config.toml
d_model = 640
n_head = 10
vocab_size = 34761
activation = "swiglu"
init_std_qkv = 0.0208
final_lr_fraction = 0.0
doc_mask = true
train_tokens = 999900000
steps = 7629
Each number is 128 + 32 x the weight over the matrix's rms, rounded and kept within 0 to 255. Layers, rows and columns count from 0.

# layer 2 MLP up, 1280x640, rms 0.0323, rows 391-407, columns 0-63
[[107  94 175  94 174 136 117 110  79 143  92 145 113 143  72  95  85 131 128  70 139  90 118  93 108 130 219 138 154 173 122  76 121  89 152  90 124 133 138 102 172 143 132 180 121 145 124 129 152 154 191 135 121 149 157 140 141 117 157  84 155 103 122  92]
 [123 113 151  75 105 138 113 189  92 115 104 130 183 104 106 139 150 164  97 191 126  72 136 103 142 102  97 142  78 145 104 153 129  96 101 117 163  95 135  77 139  87 155 174 149 111 126 143 150 160 127 124 144 143 135 163 134 126 127 142 138 157  43 158]
 [ 72 136 101 107 153 125 174 116 101  87 119 162 137  94 136 118 161 132 149  89 134 192 167 124 184 148  63 173 166  88 141 203 114 145 164 113 145 114  85 102  93 176 152  94 142  76 130 180 114 126 142 108 135 120 105 168 131 138 112 131 140  80 146 138]
 [160  77 118 146  84 105 161  98 132 146 140 126 135 166 135 160 106 121 164 139 107 115 214 142 144 206 128  97 129 102 146 163 154 118 125 111 104 147  92 153  89 139  90 144 167 172 129 101 141 125 163  98 148 130 104 131 172 181 148 119 141 163 112 144]
 [104 130 102 137 120 100 120 131 128 162 111 111  79 133 177 133 137 141 105  75 138 125  90  87 165 120 169 120 136 156 115 139 179 138  74 141 127 146  95 159 124 104  90 195 130 103 107 122 104 163 101 182 153 140  66 101  69 204 178 143  73 112 161 135]
 [108 142  86  91 183 134 130 114 127  91 142  94 112 132 182 121 112 112 122 132 135 147 199 126 142 136  85 164 130 152 143 146  96 133 128 136  92 119 139 147 119 103  99  92 110 155 110 161  76 150 162 135 132 109 151 121 151 167 185 116 145 149 108 163]
 [154 123 133  76 106  66 111 174  93  77  77 113 125 109 106 131 105 153 118  92 131 162 177  78 167  79 151  91  86 135  94 135 143 198  74  72 115 131 105  95 117 118 150 133 145 162 174  81 147  94 148 146 136 163  49 135  77 158 167 115 144 206 187 123]
 [139  96 142 214 116 148  99 138  95  41 159  94 124  78 153 125  91 125 140 186 132 176 107 166  99 103 109 100 161 125 159 168 189 108  94 108 144 116 137 129 149 120  73 133  84  92 175  81 137 116  93 100 141 131  95 150 195 111 164 157  91  46 162 150]
 [121  97 149 100 148 140 153 101 123  86  72 140 173 115 138 171 154 125 171 155  78  98 150 134 168 141 148 149 150  91 141 103 107 219  80 139 108 153 191  96 155 193 120 165 150 113 120 139 166 137 123  95 107 100 107 125 145 107 135 117 101  87 142  89]
 [ 94 102 112 194  67 110 129 130 128  85 123  49  62 166 106 120 143 185 155 116 140 149 125  71 114 115  80 103  96 108 121 185 123 187 112 142 148 140  80 124 109  89 179 163 116 105 138  98 131  71  98  97 117 141 111 149 100 174 139 130 118 116 169 120]
 [126  83 172 157 157 139 167  54 150 146 141  89 147 118  62 125  92 132 151 100 124 170 124 108 155 141  65 159 116 200 153  97 194 182  68 156 106 211 127  74 123 121 130 118 171 120  81 123 154 129 135 174 125  92  97 114 151 121 122 120 152 108 176  59]
 [ 87 175 103 170 150 139 146 127  78 152  87 119 135  91 161 104 160 135 130 169 106  78  92 167 198 137 165 158 133 112 100 153 116  81 154 175 116 112 106 112 149 110 125 125 103 160 107 138 124 138 159 123 149 121 208 140 138  81 154 156 178 116  88 113]
 [120 115 105 117 170  88 158  99 118 133 138 102 136  88 102  88 129 137 146  77 151 162 146 107 122 126 194 140 153 151 129 174 157 190 160 148 116  89 149 155 107 131 112 148 116 180 134 147  94 146 104  96 148  93 119 185 136  99 142 123 130 135 143 159]
 [115 130 164 127 128 148 140 159 129  62 151 102 125 118 149 151 177 165  65 109 164 141 137 143 124 179  80 132 113 103 115 185 174 117  93 133 107 165  91  96 113  86 129 120 141 174  71 145 171 100 126 174 108 118 140 126 112 151 120 129 143 128 147 123]
 [133  83 179 149 121 115 102 166  93 116 133 105 166 144 103 109  98  39 129 157 114  52 103 183 120  96 156 116  77 131 113  75 133 138  97 196  79 114 133  75 114 164 157 126 127 132 133 104 123 179 165 173 111 132 115 146 130  80 146 117  21 115 188 168]
 [117 177  95 149 153  54  93 104 117 182  87 175  91 143 142  96 138 142 132 104 117 122 102  71 124 167 100 251 150  85  78 100 196 128 129 130  66 117 168 114 104 135 123 149 103  94 152  42 127 137 128 121 105  98  95  83 120 128 142 103  57 140 108  99]
 [136  70 167 183 106 130 120 108  95  85 141 132  82 171 143 124 141  97 154 140 152  96 110 101  69 141 104 173 101  91 180 142 139 162 135 184 150 100  67 151 135 136  62 148 105 156  94 119 146 124 119 175 103  82 149 113 125  94 211 165 107 118 136 140]]
# layer 2 MLP down (transposed), 1280x640, rms 0.0277, rows 391-406, columns 0-63
[[102 165 116 169 122  90 137 132 132 128 152 105 150 160  92 109  77 116  59 160 105 109  87  98 140  91 143 152 112  89 162 172 106 154 133 196 170  71 143 113  64 153 164 119 194 125 186  87  90 114 155  85 211 103 133 161 181  93  83 102  95 199 154 174]
 [ 70  84  78 100 134 155 123 175 132 198  97 169 181 139  80 122 150  76 129 157 114 176 168  60 147 120 138 161  93 148  88 123 102 152 126  83 125 111 183 120 155  36 188  40 141 121  97 128  80  66 154  88 125  84 130 120 134 170 129 100 116 137 123 143]
 [113  83 160 155 118 115 179 144 115 108 136 147 150 185 129 136  85  71 134 148 117  99 118 142 113  89 149 111 108  95 158 103 170  84 163 106 121 132 214 153 220 106 114 132  72 179 128 131 176 171 116 152 169 171 154 131 116 118 103 149 162 120 127 125]
 [106 148 186 126  82 128 114 108 126 127 128 166 127  78  20 101 101 163 188 131 110  94  81  85 117 138 117 170 157 114 103 147 169 177 106 146 217  70 135 133 166 196 146  98 102 111 173 116 144 108  83 127  73 153 132 102 104 109 200 155 207 108 103 141]
 [113  89  74 117 132  94 155 113 153 141 136 161 201 122  87 119 133  94 136 127 120  82 119  87  93 105 120 122 106  98  84 119 115 139 115 145 103 134 140 168 116 129  64 189 154  86 182 118  81  81 147 122  21 175 120 115 171 151 163  77  97 106  67 135]
 [118 151 103 188 185 133  93  95 111 110 172 134 122  80 180 133 157 126  62 127 165 129 164 203 110  84 118  92 127 194 149 101 134 137 165  93 171 189 224  69  87 116  51 126 164 193  96 130  68 124 118  91 164 128 138 141  96 144 164 125 121 141 121 107]
 [155 148 108  76 150 148 153 136 110 148 132 136 176 157 173 166 141 153 123 107 140 133 148 169 204  66 131 149 136 108 176 177 165 139  96 130 125 170 107 119 160 122 183 127 133 156  74  97 128 154 135 135 200  64 120 135 126 111 126 174 147 124  42 153]
 [ 89 109  93 134 137 156 181 121 163 128 195 113 127  95  91 110 105 133 101 125 157 130 123 158  90 125 131 134 152 135 152 109  93 119 155 112 135 100 101 115  63  76 160  83 111  59 186 121  87 129 165 151 146 128 122 129 171 187 160 146 130 113 149 152]
 [118 118  95 121 139  89  58  81 136 150 105 129 150 106 167  74 122  99 190  96 139 161 180 123 119 161 124 131 168  99 115 122  91  85  79 119 156 106 155  90 105 145 143 134 120 126 129 147 125 124  98 114 183 138 111 193 213 137 180  87  70 191 119 183]
 [108 129 101  64  67 107 130 143 106 178 137  97 101  86 109  81 148 142 109 133 137 150 122  83 125  87 216 166 105 135  96 161 109 106  58 150 110 128 128 125 134 133 159 146 119 127  95 150 115  51 111 104 144 134 126 137  44 136 107 113 142 140 150 182]
 [ 50 177  76 153 150 111 160 143 102 149 137 136 142 138 108 148 150 172 147 154 143 161 128  85  90 140  83 148  87 139 117 125 117 111 113 132  87 136 127 116  43  85 124 135  86 129 139 114 135 150 104 104 194  92  79 116 180  92 126 161  88  99 199 146]
 [110  86 145 165 172 181  85  94  77 104  86 102 135 163 151 109 118  83 208 139 141 116 129 125 105 140 209 132 191 130 104 116  58 126 142  93 163 125 121  25 168 124 133 110 170  86 118 124 104 127 158 164 115 136 183 159 168  39  91 199 133 130  72 116]
 [172 179  57 136 135 172  71 155 114  98 152  86  82 106 177  89 117 112 107 121 153 146 114 132 132 114 109 146 121 187 101 136 130 157 121 130 101 149 100 162  50 122 140  77 104  90  74 121 148  92 117 122 176  94 119 109 113 103 122 190 161  94  90 129]
 [ 65 140 112 110 168  85 134  63 125 169 135  78 151 157 165 120 124 151 129 141 137 129 177  36 148 160 137 131 188 111 106  89 121  98  88  86 118 165 138 174 217  96 111 135 125  80  47 128 140 126  37 115  41  86 125 151 205 145  80  95  98 137 144  93]
 [138 132 119 154 128  95 159 112 167 144 104  87 148 105  92  99 136 122 101 189  75  65 126 163 179 136 107 125 106 203  99 166 165  73 128 110 128 111 188 105  20  96 188  69 176 106  75 136 156  78 113 118 178 148 116  77  89 153 164  97 142 100 187 133]
 [ 98 117 122 119 191 121 185 164 112 124 117 103 158 126 159  76 161 111 113 126  99 140 208 131 120  90 129 133 136  97 160 129 206 135 154 149 109 120 120 166 103 124 123 159 113 112 169 118 111 142 129 129 122 111 119 132 103 101 106 118 102 149 177  82]]
# layer 2 MLP gate, 1280x640, rms 0.0338, rows 392-407, columns 0-63
[[116  84 131  85 144 126 105 193  62 104 123 202  74 120 145 157  78 159 118 140  94 178  59  88 180  71 183  55 194 165 139  85 132 138 120  50 133 153  84 138 134  89 125 141 126 124 124 242 107 195 103 111 105 133 129 148 141 154 118 188 185 129 173  75]
 [111 174  67 161 140 119 113  79 207 155 154 159 116 200 131 139 154 134 146 126 170 104  63 138 138 119 137 124  86  91 160 125 132 114 157 111 110 105 167  85 132  73 139 158 142  95 196 138 140  92 111  83 145 120 120 124 125 129 119 121 168 160 146  66]
 [140 136 127 136 147 116  63 116 133 178 142  82 152  84 116  60 134 134 178 169 154 156 119 203 122 136 118 147 191 124 151 184 104  52  66 136 132  74  76  89 115 133 141 124 138 116 187  26 120 183 136  74 121  80 138 111 102 187 126 130 147 128 153 156]
 [123 123  88 112 108 137 154 180 117 104 166 156 132  79  70  71 107 170 137 149 139 127 133  84  51 114 135 136  73 144 152 161 149 190 101 220 141  79 161 150 145 140 162 155 126 148 132 164  96 159 137 201 135  90 144 150 159 114 143 155 174 135  95  96]
 [124 160 103 117 146 126 146 140 121 146  99 148  99 125 151 153 152 121 145 136  99 101 102 109 108 158 136 125 135 150  66 125 153 105  83 117 116  82  91 158 134 202  72 177 171  66 112 124 132 127 138 114 127 179  85 112  88  64 127 187 156 147  97 170]
 [127 225 122 141 157 118 106 133 143 137 123 107  82  74 141 108  94  99 108 170 111 126 150 140  53 141 119 102  97 128 142 190 116 123  88 136 140  81 116  89 141 176 158 119 157 135  58  84 142 105 114  95 142 164  55  78  74 171 101 150 130 141 149 105]
 [138  99 150  75 135 124 104 182 120 172  85  97 117 168 157 116 118 151 119 177 148 128 127 152 131 130 146 187 216  75 166 146 150 160 103 164 108  96 155 140 111 174 124 138 107 116  91 117 171 133  72 111  98 159 149 142 149 115  96 157 123 155 114 123]
 [146 122 119 121 130  86 140 110 116 178 159 103  78 118 135 105 101 104 203  63 142 142 130 160  81 147 127 115 146  93  95 186 117 139 108 172 132 139 126 156  78 158 155 110 101 142 153 175 133  93 156  99 123 157 102 124 190 171 107 135  80 102 142  44]
 [ 41 132 139 178 145 120 113 120 176 143 145 121 129 136 149 102  50 143  97 119 129 137 174 149 166 155 162 173  90 144 120 150  93  64 162 163 183  89 141 232 107 163 117 120 170 105 147 121 113 122 144 110 129 110 161 162 137  77 104 174 106  85 103  95]
 [ 85 116 114 134 135  90  86 107  63  92 101  91  62  78 131 112 145 106 142 107 123 116 110 111  44  86 187 158  87 105  97  91 138 169  90 114 150 107 145 151 165 145 144 127 168 132 131 148 113 169 217  83 110 151 144 206 182 130 109 131  75 113  93 203]
 [170 211  63 109 163 113 108 123 106 129 148 103 162  69  94  79 140  69 175  72 102  78 105 146 113 127 205  97 142 112 122 118 135  86 125 140 107 179 105  84 156 123 131 109 159 148 144 130 112 113 125 129 126 160 140 130 159 123 152 181 110 146 142 103]
 [154 106 116 112 146 171 150 100  91 166 119 135 125 152 102 163 139  29 167 221 146 139 122  86 114 168 101 170 154 139  65 100 137  93  55 200 194 145 124 131 144 112 197 211 149 170  84  60 114 107 102 137 106  90  61 191  58 140 117 149 166  62 137 117]
 [142 129 141 152 117 101 130 152 163  77 124  82 163 154 158 163 163 140 158 128 184 144 156 161 103  69 113 111 146 106 173 149  76 141 109 135 155 185 135  59 122 157 149 108 154 136 139 104  90 146 124 140 104 149 128 140 123 120 110 118 125  92 173 152]
 [166 166 115 156 179 132 187  93  94 128 109 138 134 141 112 121  90 123  82 132 185 169  83 107 122 159 139 102 101 112 140 167 120 130 142 105 143 127 100 167 137  99  75 203 145 157 126 140 162  79  83 141 100 137 173 183 151 111 156 175 160 141  80  67]
 [ 88 159 147 134 123 127 118  90 146 174 150 195 122 178 170  71 108 124 131  76 108  45 124 133  96  87 169 100 106 155 124 111 115 124 185 155 140 120 103 166 132 158 144 122  82  90 146  94  90  81 186 155 122 138 129  89 115 109 177 115 108 159  95 110]
 [114 146  81 135 115 144 114 147 134 185 164 138 123  74  77  73 127  98 123  75 168 116 171 196  77 125 204 173 106 124 156 150 135 141 123 145 155  91  96 165 108  82 123 140 143 102 165 126 127 159  87 134 123 155  86 180 135 176 129 160  99 158 107 133]]